Weights of a small GPT-style language model, trained from scratch on English Wikipedia.
Size: 21 layers, 9 heads of 64, 103M parameters.
Architecture: RMSNorm before each block, learned positions, tied embeddings.
Training: a variant of Muon for these matrices, 3114 steps.
Each number is 128 + 32 x the weight over its row's rms, rounded and kept within 0 to 255. Layers, rows and columns count from 0. The size above them is the row's rms in percent of the matrix's.

# layer 11 attention value, 576x576, rms 0.0622, rows 316-319, columns 432-575
size [127 119 130 121]
[[ 85  99 175 110 159  81 130 107 117 157 128 143 140 147 174 104 120 140 113 115 117 141 136 118 146  89 148  81 137  91 190 105 122 185 152 166 150 143 145  86 143 157  78 136 155 127 189 134 104 153 129 123 104 151 162 123  86 117 127  92  87 186  90 101 158 176 134 154 142  38 160  82  95 195 175 112  60 129 135 101 114  95  89 196  59 107 166 110  95  88 177 134  75 107  88 107 133 158 114 101 146 153 136 185 186 108 125 143 100 144 167 115 154 160 169 163  92 131 132 109  97 126 133  83 170 172 196 128  99 109  77 160 104 101 109 110 132 119 179  79 130 141  87 127]
 [ 89 182 141 138 172 152 211 136 175 150 131 116 157 161  98 159  99 167 138  84 160  76  75 116 137  69  91 152 126 111 123  82 160 100 136 111 135 102 104  69 110 149 142 125 179 126 164 120 179 131 135  94 144 108 162 117 122 146 155 138 155 160 155 127 100 129 168 139 119 118 166 164 168 172 116  84  93 163 167 130 150 193 106 121 111 111  95 152 118 150 167  95 142 142 128 124  98 145  94 154 141 166 158 179 149  92  91 128  94 121 128 142 126 145 164 140 129 144 127 159 120 187 131 141 172 125 112  76 107 112 182  96 137  95  96 168 194 116 145 139 136 126 110 149]
 [176 125 105 132 153 166 103 113  85 115  79 187 132 133 117  88 146  93 170 115  57 106 143 114  93  97  83 123 116 164  97 106 134 137 155 191 196 131  85 107 119  92 128 136 119 135 150 160  93  91 167 156 160  95 139 125 148  99 153 152 130 158 127 106 129 137 120 110 114 143 105 122 119 158  86 153  95 141 156 133 121 158 108 135 147 169 172 156 104 125  75 140 178 133  59 128 177 148 169 117  61 105 103 153 126 151 143 115 138 115 204  81 152 147 121 163 149 128  95 166 111  88 106 175 122  85 202 152 177 132 160 117 111 141 138 103 120 146 110 250  91 101 108  85]
 [112  82 106  78 111  93  93 132 148 228 172 177 146 196 119 104 144 149 110 126 114  59 126 150 116  91  63 130 124 109 159 107  83 108 102 100  77 168  74 116 119 190 170 129  69 146  86 146 114 116 141 109 139 124 166 125 174 148 126  87  80 170 113 114 117 129 126 147 127 118 142 109 127 157 148 128  97 123 145 142 147  91 170 158 155 146 171 117 129 157  72 165 127 160 135  77 111 139 136  90 128 120 154  76 159 117 128 126 131 133  75 173  97  98 107  54 124 222 134  72  95 151 136 136 129 130  62 100 153  66 186 108 156 157 106  80 120 162  97 139 152 176 119 123]]
# layer 11 attention output (transposed), 576x576, rms 0.0561, rows 316-319, columns 432-575
size [131 122 132 123]
[[126  95  84 150 113  98 157 168 159 154 142 196 181 105 136 121 163 125 112 108 130 202  99  98 131 122 189  85 147 143 107 164 255 194 113 130 166 117  99 111 145 138 127 145 131 175 185  60 135 131 159 122 135 145  72 152  52 113 129 144  96 139  65 105 126 123 117 120 109 137 134 116 141 108 106 111 157 110 144 105 142 106 183  92 132 122 151 173 100  99  88 137  70 169 107 101 189 114 140 117  92  47 132 109 108 109 149  89 143  54  94 140 129 171 120  95 153 115 148 185  95 148 123 174  99 120 181 118 147 179  68 148 141 127 144  90 174 106 110 138 171 140 184 145]
 [ 70 106 138 142 113 101  71  86 120 139 128  96 160 130 174  98 118 149  73 124 105  89 143  94 101 126 134 124 117 118 170 154  92  79 126 168 100 126  95 124 144 117 179 123 176 159 116 133 189  70 122 128 147  88 116 127 124 153 113 127 156  83  69 121 154  88 106 131 187 128  93 149 150 135 147 174 136 173  75 198 139 117 121 161 147 103 130  80 122 106 102 128 163 131 164 122  99 128 162 115 140 146 156 123 120 109 194 126  99 135 129 119 111 130 117 125 120 152 153 105 126 148 150 102  78 140 108 136 161  92  74 119 137 136 116  84  86 154 136 137 127 129  78  62]
 [ 94 134 181 127  88 150 178 124 132  99 120 129 134  95 133 113 131 111 148 113  74 143 172  69  77 164 172  65 157  65  93  99 113 161  74 121 179 145 157 160 117 123 129 131 145 158  57 158  89 163 130 100 103  80  89  93  83  96  89 110 186 131 116 144 132 109 107 137 120 107 174 124 138 157 108 141 156  82 100 167 172 134 119 121 134 147  88 108 158 127 119 100 156 107 116 143 153  49 128 154 177  86  88 147 120  90 158 183 106 147 109 112 104 149 141 118 130 170 168  99 139 152 124 128 137 144 155 196 193 160 110 140 155 147 155 136 102 159 170  73 211 136 123 113]
 [155 112 145 141 111 122 188 125  87 174 101 171 150 104 102 142 115 185 104 186 147 116 160 118 157 112 196 149 115 124 100  80 159 142 168 143 139 157 100 120 115  88  47 150 152 166 112 129 176 127 194 106 123 162  96  77 107 157 185 185 158 188  86 101  55 107 151 130  62  57 146 144 147 175 109 189 148 109  79 118  82 111  54 150 154 110 127 154 164 152  91 138 116 198 108 160 105 124 178 138  97 127 150 173 119 148 183 116  96 172  96 181 158 176  75 132  82 135 129 107  80 148 146 134 171 107  82 170 147 117 104 137 121 103 123 194 103 141  77 111  80 163 148 127]]
# layer 11 attention query, 576x576, rms 0.0523, rows 320-339, columns 432-575
size [111 110  99 101 109 100 102 103 108 114 102 103 100 103 105 103 103 108 102 105]
[[167 115 117 154  95 128  88 170 118  86  63 140  79  74 143  94  93 151 159 115  73 122 101 133 180 188 111 120  59 110  99 113 143 160 139  91 123  78 132 193 119 126 143 160 124  93 144 130 116  86 126  93 192 163 157 124 129  85 132 199 142 155  62 127 132 121 114 166 108 112 155 112  65 118 150 115 137 127 106 120 138 149 160  99 183  98 182  83 135 154 142 112 130 185 133 123 139 100 152 159 102  95 106 135  98 126 112 162  76 125 139 111 145 144 186 146 131  97 123 131 159  98  93 181 119  99  85 153 118 177 177 200 208 121 117 138 151 116 114 116 163 158 128  83]
 [118 154 155 105  90 151 118 147 106 138 127  87  84 142 120 107 128 141 184  92  94  86 107 128 134 150 103 108 147 120 153 199 165 111 104 136  71  57  96 139 151 136 137 160 106 125 137 132 128 156 121 140 133 139 113 129 185 153 163 180 162 154 108 119 178 119 163 143 179 129 158 132 146  58 122 124 171 109 130 111 105  71 172 127  87 110 157 122  81 139 108 145 133 164 111 135 100 142 204  85 126  72 112 129 199 124  90 153  74 156 134 142 151 125 167 144 136 151 165 122 105 166 156 109  91  93 101 166 139 117 203 143 122 143 109 101 148 135  42 103 149 164 128 151]
 [101 161 110 131 112 184 180 163 134 106 163 153 133 127 138 104 156 122 137  79  67 123  53 132 154 123 135 156 144 131 166 118 141  83 153 146 166 145 123  92 102  97 144 122 106 170  97 173 103 119 111  87 162 126 151 150 121 116 120 157 117  71  91 118 108  83  87 159  88 147 134 147 125 152 156  66  53 118 216 176 157  81 167 151 135 193 166 193 111 147 142 137 176  73 188 103 163 161 154 138 192 148 160 186  91  97 110 107  97 159 122 111 101  95 125 100 173 125 141 101 117 134 167  97  49 124 145 164 116 178 153 141 148 120  79 107 161 147  98 108  90 115 141 140]
 [160 106  71 140 157 119 111 165 201 102 172 180 134 155 158 124 145 102 119 123 139 129 162 102 152 133 147 130 151  87 142 161 104 163 157 119  69 106 135 165 194 127 156 120 126  72 100  95 148 109  84  89  80  68 125 153  94 178  95 161 155 111 196 119 191 113 111 129 187 151 175 160 149 148 122 118 134  85 138 102  90 142  86 104 107 121 123  96 166 178 124 122 144 163  88 145 122 157 136 182 141 128 122 137 162  90  87  99 109 129 115 124 122 137 162 111 152  57 180 133 118 132 172 129  78 187 120 127 113 122 174 129 117 146  97 157 176 178  57 115 158 125  65 121]
 [142 123 105  88 140 148 156 111 143 117  94 114  80 115 164  82  93 162 155 135 100 132 102 127 155 103  84 129 159 145 127 101 151  95 161 153 118 149 176 173  64  76 158 132 113 121  93  93 109 154 196 167  79 132 127 184 168 127 119 139 137 131 222 113 125 142 142  94 111  94  71  58 215 233 167 133 130 135 147 149 109 126 118  96 109 177 106 135 126  86 142 167 139  86 135 124 142 112 107 116 146 194 180 160 180 112 159 201  78 164  60 127 156 132  71 121 177 130 115 135 156 138 125 128  81 117 140 156 105  90 109 118 104 163  85 117 159 138  76 143 112 125 150 108]
 [111  71  98 154 183  92 101 119  98 137  88 152  70 100 127 156 143  88 116 125 107 110 102  86 174 127 172 139 190 132 138 161 169 126 162  98 191 108  98  83 129  57 137 143 100 150  77 193 110 130 101 116 112 113 166 107 104  93 131 117  87 139 100  97  98 160  96 136 120 140 115 100 148 131 119 143  98 198 164 145  58 160  57 187 158 162 107 166  76 161 156  95  47 130 189 106 139 150 155  50 149 100 127 121 123 204  62 142 101 156  81 134  95 139 122 121  99 149 155 141 103 113 101 116 127 139  72 179 108 187 129 119  78 130 126 189 141 175 147 138 196  97 173 115]
 [140 154 118 109 203  42 148  88 138 136 174 203 166  77 174 104 149 138 147  95 181 115 143  99  55 145 102 146 105 148 115 135 140 132 149 145 166 132 170 149 118 199  80 181 123 135 105 147 148 166 124 124 124 121 105 160 127  84  78 106 133 163 178 163 153 147 133 154 113  93 135 139 118 157 132 147 106 137 116 165 173 158  92 143 178 102 128 163 153 149 175 153  71 113 221 176 138  53 144 119 134 121 125 158  78 166 119 142 138 118 106 135 148  90 113 168 135 130  92 105 110  82 162 107 124 158  96 103 123  92 169 125 153 139 142  88 118  78 128 177 139 173 115 153]
 [ 81 140 107 117 143 152 176 164 176 130 112 124 125 119 104 128 100 131  26 157 125 131 209 166 192 183 140 126 164 101 136  81 106  54 153 111 121 114 115 126 114 105  90  71 108  97 127 199 106 142 101 146 189 107 169 152  77 164 194  87 143 111 137 118 104 182 139 105 118 132 147 128 125 130 124 140 161 112 123 112 135 116 143  92 130 160 100 127 125 174 119 102 131 171 121 135 134  97 125 127 121  96 138 127 145 133 140 177 113 107  98 135 125 163 208  87 121 123 142 108 147 105  74  93 101 107 130 150 180 135  92 159 162 137 107  82 125 169 175 148 111 164  98 133]
 [ 80  93 135 116 128 131 177 113 136 164 156  74  67 185 130  94  95 122 104 136 185 102 150 139 150 123 110 143 147 213 138 110  62 181 143 109 145  93 119 148 138 136 174 107 107 134 100 113 135 101 120 108 118 134  68  81 199 129 125 143 104 140 175 101 178  92 135 145  50  99  98 149 164 179 138  91 132 120 128  98 134 122  91  88 123 131 162  94 127 153  81 143  90 147  60 113 142 126 164  71  80 126 107 172 139 163 169 129  78 102 133 108 122 147 112 103 154 157 117 106  93  96 176  78 122 120  85 128 177 121  77 122 109 128 141 107 120 128 108  93  95 116  63 174]
 [140 166 106 109 110 132 110  46 150 177 126 123 114 137 151 198 153 144 116 136 150 155  90 132 121 163  94 139  74 181 150 181 102  94  88 201 132 215 117 143  90 103 165 104 127 121 125 104 137 154 129 139 163 173 154  95 140 140 159 123 127 163 180 163  65 134 167  85 141 107 125 130 177 111 174 162 110 144 117 140 169  92 122 178 179 110 147 102 111 146  94  97 168  98 127 211 131 105  43  96 152 111 145 157 122 117 106 200 151 113  93  91 129 143 102 152 162 164 142  99 140 142 108 120 153 102 176 128 145  94 140 131 152 123 163  79 175 126 130 130 122 115 186 156]
 [173 102 141 173  94 127 142 185  96 153 160 136  74  94 102 122  83 126  98 157 165 131 141 140 107 123 118 126  79 128 102 145 122 112 108 208 104  75 169 103 145 103 101 120 134 145 139 101  54 140 124  79 104 103 138 187 110 138 106 135 145 132  83 138 100 106 115 161 164 153  86 143 124  81  57 124 190 104  85 128 182 112 112 106  87  77 163  88 115 174 117 138 123 127  79  74 141 124 157 133 122  80 123  95 140  99  87 121 168 135 130  97 129 110 154  91 107 127 105 143 116 115 121 144 149 167 135 154 147 181 133 107 174 160 129 143 111 133 151 139  99 169 115 122]
 [104  89 216 100 128 124 156 135 112 144 151 110  91 126  97 122 187 171 102 111 138 148 183  91 121 114 174 104 151 102 127 143 138 165 110  67 157 131 123 107 111 136 155 161 114 122  92 131 194 191 109 168 102 115  78 123 128 108  88 140  94 119 108 131 171 184 103 136  78 135  50 155 167  89 112  81 155  71 133 119 112 100  62 148 150  98 139  73 137 162 192 113  93  86 128 133  96 110 122 121  77 167 136 127 178 118 136  60 117 125 121 151 126  89 133 169 125  96 157 177  80 121 112 175  89 128 160 164 171 173 167 116 128  90 181 142 123 110 150 110  91  99 174 162]
 [147  60 151 185 160 104 156 101  93  92 170 118 104 126  93  97  98 162 179 122 125 218 113 125 150 148  86 110 149 140 160 112 112 144 134 188 104 116  73 144 151 100 120 141 132 135  37 135 129 154 169 133 123 128 135 107 113 146 137  89 183 128 122 139 106  62 116 134 143 120 127 105 121  68  83 115 160 156 107 101  63 110 146 161 114 159 125 147  94 136  96  94 107 159 147 123 110 128 167 143 127 180 130 150 114 143 200 120 125  97 115  74 159 147 124 152 136 101 138 150 169 136 140 129 129 107 115 107 116 152 133 133 151 189 115 130 120 124 112  83 108 137 200 149]
 [195  98 170 135 147 166 126 134 134 121 132 132  93 130 128 170 129 156 187 105 150 122 127 150 140 145  71  98 159  75 111  73 127 145  88 177 134 161 142 109 143 110 123  53 189 128 181 109 170 153 172 100 139 155 163 145 138 116 135 147 138 109 122  80  91 143  81 104 135 121 123 149 178 134 127 148 108 128 104 145  54  78 152  66 125 122 112 108 155 100 114 178 116 120  54 185 138 162 148  59  81 118 152 135 154 145 120 120 146 136 164 126 142 122 168 163 136 109 126 144 107 141 135 161 163  83 151 127  34 125 122 168 168 139 147  99  76 156 179 120 128 112  64 139]
 [101  87  89 184 147  89 167 110 106  93 151  96 146 130 161 140 136 149 184 171 210  98 131 122 141 100  88 146 148 166 130 127 146  84  96 138 100 196 104 153 120  94 165 108 173 110 108 151 109 136 130 127 130 175 120 119 115 189 105  96 152 173 156 111 130 153 130 167 136 168 193 132 117  74 125 157 167 147  97 151 181 104 124 106 157  87 183 111 131 120 128 104  55 142  76  98 129 138  40  77 141  76 162 169 108 145 148 149 135 108 157 163 102 128  95  58  78 135 135 171  70 155  53 157 147  73 162 100 131 113 153  49 183 112 121 122  80 133 109 120 105 117 156 134]
 [138 133 109 118 192 167  87 127 132  70 141 145 146 117 138 126 100 231 140 129 175  86 122 163 177  87 126  82 100 128 118 187 108 140 132 155 176 156  87 140  54 127 103 143 162 148  84 131  91 165 129  98 154 112 149 183 148 162 102  98 112 137 108 126 144 100 112 114 135 125  98 150 100 135  93 157 143 109  73 110 124  74 127 126  83 144  96 136 108  95 225 116 165 107 163 201 122  95  90 122 113 152 106 133 153  79  87 104 157 112 119 127 133 146  64 104 133 157  86 104 137 135 168 146 102 118 128 159  79 128 128  51  79 103 121 144 120 106 163  89 112 154  75 124]
 [104 148 122 124 152 125 172 185 159 115  59 131 122 125 113 155 166 146 132 108 156 119 117 168 140 129 104 144 201 148 162  87 153 122 137 185 164  88  88 108 155 111 179 147 118 161 126 118 165  75  95  92 110 102 129 134 130  31 135 179 134  85  95 113  53 148 130 153  77  84  89  85 114 162 143 144 114 113 145 128 108 134 156 114  74 112 100  74  59  84 131 120 144 117 152 110  45 159 128  53 176 152 119  89  31 149 102 132 127 125 135 154 131  84 105 108 120 180 144  82 153 126 135 170 156 173  83 157 163 122 148 160 111 131 137 151 127 195  41 160 199 105  88 122]
 [174 150 130 116 163 116  99 123 181 111  95 109 122 136  94 185 121 182  95 181 142 146 139 154 127 109 129 121 146 139 124 132 119 104 130 154 142 168 117 129 144 123 126 156 159  85 212 165 121  57  98 113  82 147  59 127 202 114 191  92 117  71 132 105 137 167 120 142 155  98 116 139 155 128  88 107  63 132 125  95 201 154 118 141 109 109 148 157 143 114  76  87 134 196 153 177  86 145 115 133 136 133 149 124 133 107  85 135  87 156 197 152 103 148 145 144  98 113 152 164 136 140 131 118  99  88 175 121 120 172  88 142 144 138 100 153 122  67 189 124 147  82 124  97]
 [148 103 110 125 156 133 167  94 136 147 132 167 117 145 117 134 199 107 169 106 150  93 147 143  54 160 140 115 132 116 106 104 127 108 125  88 181 148  96 121 141 115  98 136 106 102 166 116 156 127 140  94  99 148 161 188 100 140 115 157 136 155 136 124 172 143 142 109  91 114 161 159  79  96 168 171 157 121 108 113 158 152 116 113  48 136 126 144 121 129 161 133 143 148 135 133 121 132  81  97 158 153  95  52 153 170  51 158 112  97  84 129 198 116  93 110 141 120 125 158 168  93 144 168  88 139 145 136 175 125 122  85 110 103 133 106 114  99 145 103  75 188  66  86]
 [152 116  40 117 105 137 100 101 127 114  93 115 141 139 125 131 109 203 132 166  81  98 153  68 117 245 203 165 114 101 147 107 144 160  89 178 181 154 158 127 132 147  95 187 151 117 108 136 146 100 123 165 172 160  81 154 146 122 142 145 166 117 138 183 101  86 105 109 153 117  82  94  94 135  75 110 160  97 167 135 116 122 135 110  72 117 169 141 159 112 110  83 188 107  82  94 101 191  78 163 191 143 103 106 124  94  92 104 127 106 102  63 103  89 180 104 203 104 145 149 145 144 124 174 130 172  56 135  47 160 133 169 107 182 104 146 168 128 149  87 140 136  74 178]]
# layer 11 attention key, 576x576, rms 0.0516, rows 320-339, columns 432-575
size [106 105  99 102 103  99 103  99 107 108 100 102  98 102 100 101 100 104 102 105]
[[ 80 103 105  85 155 115 114 141 110 149 106  89  48  85 114  89  98 137 103 131 145 113 144 103 170 128 117 129  65 103  92 172 114 131 141 137 103  83 118 182 156 134 102 183 160 147 140 105 129 123  98 143 179 140 110 134 121 155 123 100 115 118  81  98 121  85 121  86 109 115 130 153  94 147 141 199 151 175  83 161 130 115 170  81 149 142 135 105 161 165 108 140 152 154 105 144 115  90 104  98  53  96 112  82 141 128 152 117 156  96 165 110 110 128 224 115 145 125  88  91  75 121 132 137 137 124 105 110  93 129 106 168 170 129 129 174 146 119 113  73 126 148 187 182]
 [150 121 139 137 189 157 110 143  98 132 146 128 159 100 115 119 120 100 133 162 150 107  84 111  70 107  83 167 176 151 119 142 134  93 190 176 105 119  96 143 107 140 100 111 155  73 166 107 165 118 130 138 187 105 200 111 108 137 136 116 121 146 156 119 109 152 176 135 131 116 122 153 142 101 150 188 184 139 134  94 117 122  92  67  95 144 125 165  81  66 142 133 112 150 124 154 116 110 117 154 153 115  87 114 139  75 130 188  96  94 146 183 137  68 141 156 171 188 111 129 176  79  86  99 148 102  90 129 187 113 115 100  87 183 103 102 139 119  92 102  80 215 134 166]
 [119 145 100 148 140 184 110  84 135 202 191 136 113 127 162  74 167 150 180 135  79 131  74 137 119 144 126  85 174 134 147 104 116  90  75 127 214 102 140 154 148  93 129 133 164 141 109 149  83 113 140  77 103 152 120  98 151 138 113 156 113 168  85  97 135  99 148 101 171 149  73 182 142 119 103 149  51 120 129 157 181 117 110 141 131 137 139  97  93 163 136 112 135 132 130  99 164  86 117 160 145 143 125 148 131  76 117  70 107 130 186 105 148 144 131 170 120 170 137 125  66 128 104 115  63 167 125 139  89 133 106 170 113 108 205 177 172 167  72 133 123 169 148 177]
 [144 158 166 135 194 112 130  99 181 136 128 155 169 169 168 115  88 145 100 118 179 117 126 135 153 119 127  94 123 100 137  92 122 117 182 107 118 159 113 193 106 151 139 130 154 141 118 194  73  79  93 153 130  77 139 156 124 155 118 119 105 123 184 102 160  83 118 171  94  74  70 179 175 128 130 132  93  98 189 112 134 111 100 114 124 116  76 158 126 107 120 174 161 174 171 127 118 106 105 184 108  54 162 173  61 122  95 121 114 100  94 112 160 146 165 120 133  88 144  68  89 168 181 117  97 123 145  93 132 122 128 150  48 157 134 135 166 109 157 196 138 129  98 176]
 [ 77  64  81  97  99 128 130 147 143 151 140 138 132 181 144  94 149 130 144 111 109 119 125 118 115 132 134  90 186 156 153 123 138 162  95 165 155 117 136 121  85 152 121  94  88 120 161 142 114 111 182 209 112 132 130 103 118  77 142 117  93 108 145 141 134 188  95 105 115 128 156 135 103 117 161 115 102 116 184 140 112  95 140 110 174 115  43 112  94  19 141 159  88  86 138 130 139 136 106 108 127 127 144 129 128  94  98  65 109 133  87 147 148 134 146 152 159  79  91 153 154 127  93  80  90 138 105 143  69 116 172 150 104  85 160 146 139 125 101 148 177 103  73 110]
 [127  81 160 168 173 154 117 107  99 142  61 150 169 103 153  56 132 126 163 118 133  61  91 104 172  93 156 150 143 157 139 141 172  87 111  87 146 217 136 116 153 141 194 116 180 149  60 142  85  76 189 114 161 125 168  99 131 101 136  97 104  73 174 136 110 150 117 137 193 154 104 110 154 136 171 117 100 165 134 129 175  78 118 218 176 164 167 138 179 118 152 144  99 137 153 141 149 133 153  68 145 126 131 124 120 173  95 134 136  81 101 106 170 131  71 129 123 177 147 155  63 114 156 162 148  94 190 150  82 124 106  71  93  86 121 160  75 133 240 132  93  62 162 158]
 [138 133 143  96 117 141  99  86  67 118 134 193 120  98 124 132  89 170 165 147 118  77 115 113 118  70 151  91 151 168 133 108 157 114 124 120 212 136 171 207 114 139  50 116  84  94 126 166  75 145 109 141  64 111 144 154 173  72 152 145 112 111 119  76 149 171  63 171 111 106 141 139 128 127 149 117  80 182 128  65  98 114 142 178 151  48 165 158 144 109 100 168 101 120 129  98 100 117 142 110 166 153  77 163 136 128 148 114 161 210 145 126 134 141 150 141  85 176 148 152 126 100 157  79  36 149 136 140 175 121 139  51 126 151 106 108 134 113  83 112  92 103 101  98]
 [123 168 171  63  87 102 153  98 124 132 150 110 126  95 126 156 142 110  98 191 187 135 149  65 126 111 165  84 239 149 112 115 119 143 176 141 101  98 118 120 113 155  73 117  89 133 158 112  97 163 115  84 122 159 186 159 101 174 131 165 100 127  85 126 129 180 111  94  98 136 112 167 121  94 170 131 150 158  88 138 118 115 126  95 125 122 132  80 100 139  98 124 105 126 110  52 134 152  89 108 146 100 134 128 127 111 168 164 131 114 110 113 113 137 112  61 151 167  97 158  99 146 152 154 131  81 135  92 111 103 168 161 183 145 141  60  89 136 179 169 146 179 114 107]
 [161 130 145 171 137 138 162 184 128  96 102 139 107 138 175 133  42 165 183 135  90 115 163 103 148 125  96 116  82 144 109 128 135 121 113 134 176 145 193 120 130 180 126 136 121 104 148 112 167  97  77  89 130 100 192 137 124  91 112  81 151  41 139 146 103  95  93  95  98 116  73 168 142 159  99 137  87  91 165 113  95 131 142 157 166 150  84  98  57 163 140  84  79  84  96 182 143 100 104 122  83  84 151 136 100 120 141 156  90 137 134 131  87 135 124 118 178 168  88  85 153  67 146  94 120 119 107  60 138 142 174 115 143 118 150  70 117 139 134 109  99 117 134 120]
 [120 134 166 128  46 173 108 139 100 166 164 165 118 133 132 145 154 127 123 110 131 151 107 120 115 154 104 118 150 141 137 125 110 155  96 134 157 185 122 135 115 114 108 122 132 123 120 119 108 169  70 111 147 171 108  82 102 121 127 131 126 126 137 123  77 116 173  96 211 136 153 147 112 153 146 126  43 183 109  56 162 162 174 140  96  96 112 110  48 140 120 177 105  83 142  96 148 134 148 155 113 111 150 135 132 190 126 114 167 118 115  74 128 133  96 121 115 158  85 127  33 147  77 101 108 187 154 139 168 101 117 105 152  71 148  82 114  92 128 120 147  95 155  41]
 [108  63 155 164 108 165 155  86 131 101 153 112  63 154 111 109  77 115 133 170 172 114 136 172 136 116  89 183 194 141  95 132 127  87 133 142 182 111 170 128 171 119 114 129 123 149  84  85 175  93 146 155  83 150 145 146  81 122 156 124  68 114 141  85 120 120 124 177 122 109 122  59 128 102 102 109 111 117 113 121 130 173 126 131 173 131 109 170 178 112  95 117 118 116 162  91 107 159  80  95 123 125 110  90 175 135  64 176 156 179  99 194  68  82 117 156 141 133  94 131 135 173 144 165 177 146 147 105 132  85 102 169 132 132 152 153 157 180  86 117  53 149 155 134]
 [142 140 123 102 176  99 129 168 120 134 143 142 101 133 171 176 107 106  65 100 137 173  91 178 117 136 156 158 108 148 123  70 110 138  98 108 138  90  90 123 143 171 102 111 130 139 156 123 155 107  94 118 123 147 107 128 175 101 146  88  44 130 110 110 139 134 117 130  96 122  75  44 126 179 132 108 103 110 138 102  73 116  74 110 194 187 124 138 133  76 145 183 125  72  61 166 177 108 133  99 118  97  92 139 152  70 191 139 145 151 110 173 131 162  88 123 180 126 146 108 105 178 131 131  95  95 105 119 154  78 167 169 113  80 160 144 134 138 139 128 118 113 134 158]
 [164 132 110 101 134  96 140 162  96  97 106 132 141  95  62  49  92 117 103 135 212 167 121 122  30 132 140 119 187  89 139  48 161 147 105 130 116 157 164  48 118 128 131  83 124 138 122  97 141  75  93 125 146 116 130 130  96 127 111 103 198 107 160 133 124  86 181 129 116 100 112 137 124  74 133  83 108 147 115 107 137 173 125 130 130 111  75 130 163 122 113 167 193  82 168 169 171 165 131 139 103 143 125 144  55 111 103 153 158 142 116  84 166 199 104 122 131 182 201 136 227 153 142 101 115 117 110 114  52 143 154 129 145 160  90 176 136 139 136 168 143 134  94 195]
 [143 105 177  94 163 158 106 164 106 134 139 145 115 110 139 112 146 175 146 159 148 113 152 117 139  65 147 156 126  88 163 113 157 122 126 171 165 200 188 163 150 118 159 175 104 128 113 161  93 155 109  95 148 138 177 160  85 114 161 154 121 115 147 128  87 133 113 101 147 164  96 113 160  69 109 161 124 152 180 123  67 172 150 134 149 120  45 152 119  78 127 162  98 107  90 137 118 104 140  52 135 100 175 126 142 143 117 135 124 117 161 128 157 150 161 162 176 109 117 180 126  92 188 122 156 117 120 127 152 107 109 152 148 176 117 157  98 108  94  98 100 108 132 173]
 [149 112 115 113 116  31 127 203 149 147 124 156  93 158 154 135 109 122  91 202 164 194 139 139 100 125  52 134 141 144 112 143 185  64 153 144 194 198 165 128 160 126 173 147 172 137 107  87 115 146 114 136 117 126 139  99 122 126  98 164 148 175 159 165  83  94  88 131 109 154 214 105  71 109 122 136 123 164 134 187 150 156 151 104  82 114  93  99 116 164 126 187  71  85 140 116  47 107 128 134 137  63 130 217 142 135 129 106 133 101 154  68 156 164 125 136 128 170 111 204 148 138 145 144 155 159 159 113 162 165 127 130 145  97 150 130  97  72 153 114 138 127 105  76]
 [154 142 136 168  78  66  93 108 163  68 124 160 118  87 158 165 107 197 113 129 115  96 123 147 162 152 132 126 118 111 129 185  74  88 100 137 129 149 136  95 125 138 111 177 136 105 122 139  97 150 150  72 119  63 156 139 132 120 153  69  82 124 168  77 128 128 133 109 103 105 118 127 141 125 104  87 178 138  97  98 126 114 139 145 191 141 158  96  79  77 177 127  97  61  95 210  99  77 103 141 147 159 134 103 132 124 114 133 136  84  79 124 146 153 117 127 138 134 120 111  61 127  99 157 111 120  95 140 120 109 135 129  85  93 135 111 174 147 109  87 145 124 199 148]
 [107 124 112 116 129 146 108 171 174 165 146 106 111  41 160 153 175 158 184 107 136 177  46 127 178 157 123 103 183 128 134 108 133 125 152 131 125 116  88 131 112 159 183 148 196 180 139 131 142 142 151 170  92 135 160 114 130 114 163 125 117 108 105 129 133 130 164 174 164 158  67  53 116 174 149 115 141  91 104  52 120 180 140 181  98 100  79  94 114 160 135 107 170 101 154 117 116 159 133 110  97 120 142  99  87 101  64 143 195 145 125 130 125 126 125 131 121 154 154  87 177 131  82 146 129 107 138 163 141 132 188 138 105 206 177 117 143 134 111  97 176 139 166 132]
 [162 112  94 144 133 157 156  79 107 153 137  98 129 145 116 106 101 163 118 166 117 113 145 137  79 136 133 165 165  89 147 121 168 123 187  97 126 161 104 137  99  98 133 125  66 119  63 110 110 132 134  61 155  96 171 102 156 119 103 165 153 175 136 132 137 142 111 104 145 163  87 120  65 163  70 123  76 165 149  85 100 135 151 143 163 158 161 122 142 122 101 119 125 142 117 159 109 124 130 178 113 128 102  92 110  91 142  94 163 145 120 153 141 130 109 118 141  67 126 108 167 160 129 140 126  88 140 155 159 184 161 161 146  66 124  88 121 134 141 148 135 155  68 122]
 [137  92 142  81 180  89 153 168 143 111 136 139 129 135 102 149 143 106 158 179 177 124 175 114 190 190  54  91  87 150  71 136 128  91 113 162 132 132 146 143  75 165  78 149 153 131 133 142 138 129 143 146  97 163 126 145 100 104 150 133 174 171 138 116 118 128 136  85  23 124 132 109  44 122 125 161 118 196 167 177 153  64 134 177  82  83 107 116 131 129 173 128 131  90 116 135  82 112 158 167 152 153 107 115 163 163 147  57 110 158  67 153 145 153 109 121 177 133 101 117 112 143 156 105 126 127 165  80 125  90 130 108 173  92 140 161 158 121 138 103 123  64 149 142]
 [168  93 167 169 108 116 135 139 113 133  80 118  64 158 155 185 170 120 150 177 106  92 126 151 131 118 145 133 143 118 168 117 145 143  88 218 152 159 170  79 144 149  95 164 246  73 133 134 113  61 153 150 145 161 158 118 104 105 113 110 155 130 162  99  78  89 151 162 109 125  59 105 144  94 126 100 144  92  76 157 187 208 132 117  67 189 133 152 121 162 148 129 136 148 136 127 153 142 176 175 141 139 111 131 132 149 119 125 136 134 142 161 111 120 124 124 148  96 134 117  88 154  97 190 164  96  90  79 113 154 106 172 107 149 190 130 172  92 128 161 137 146  90 157]]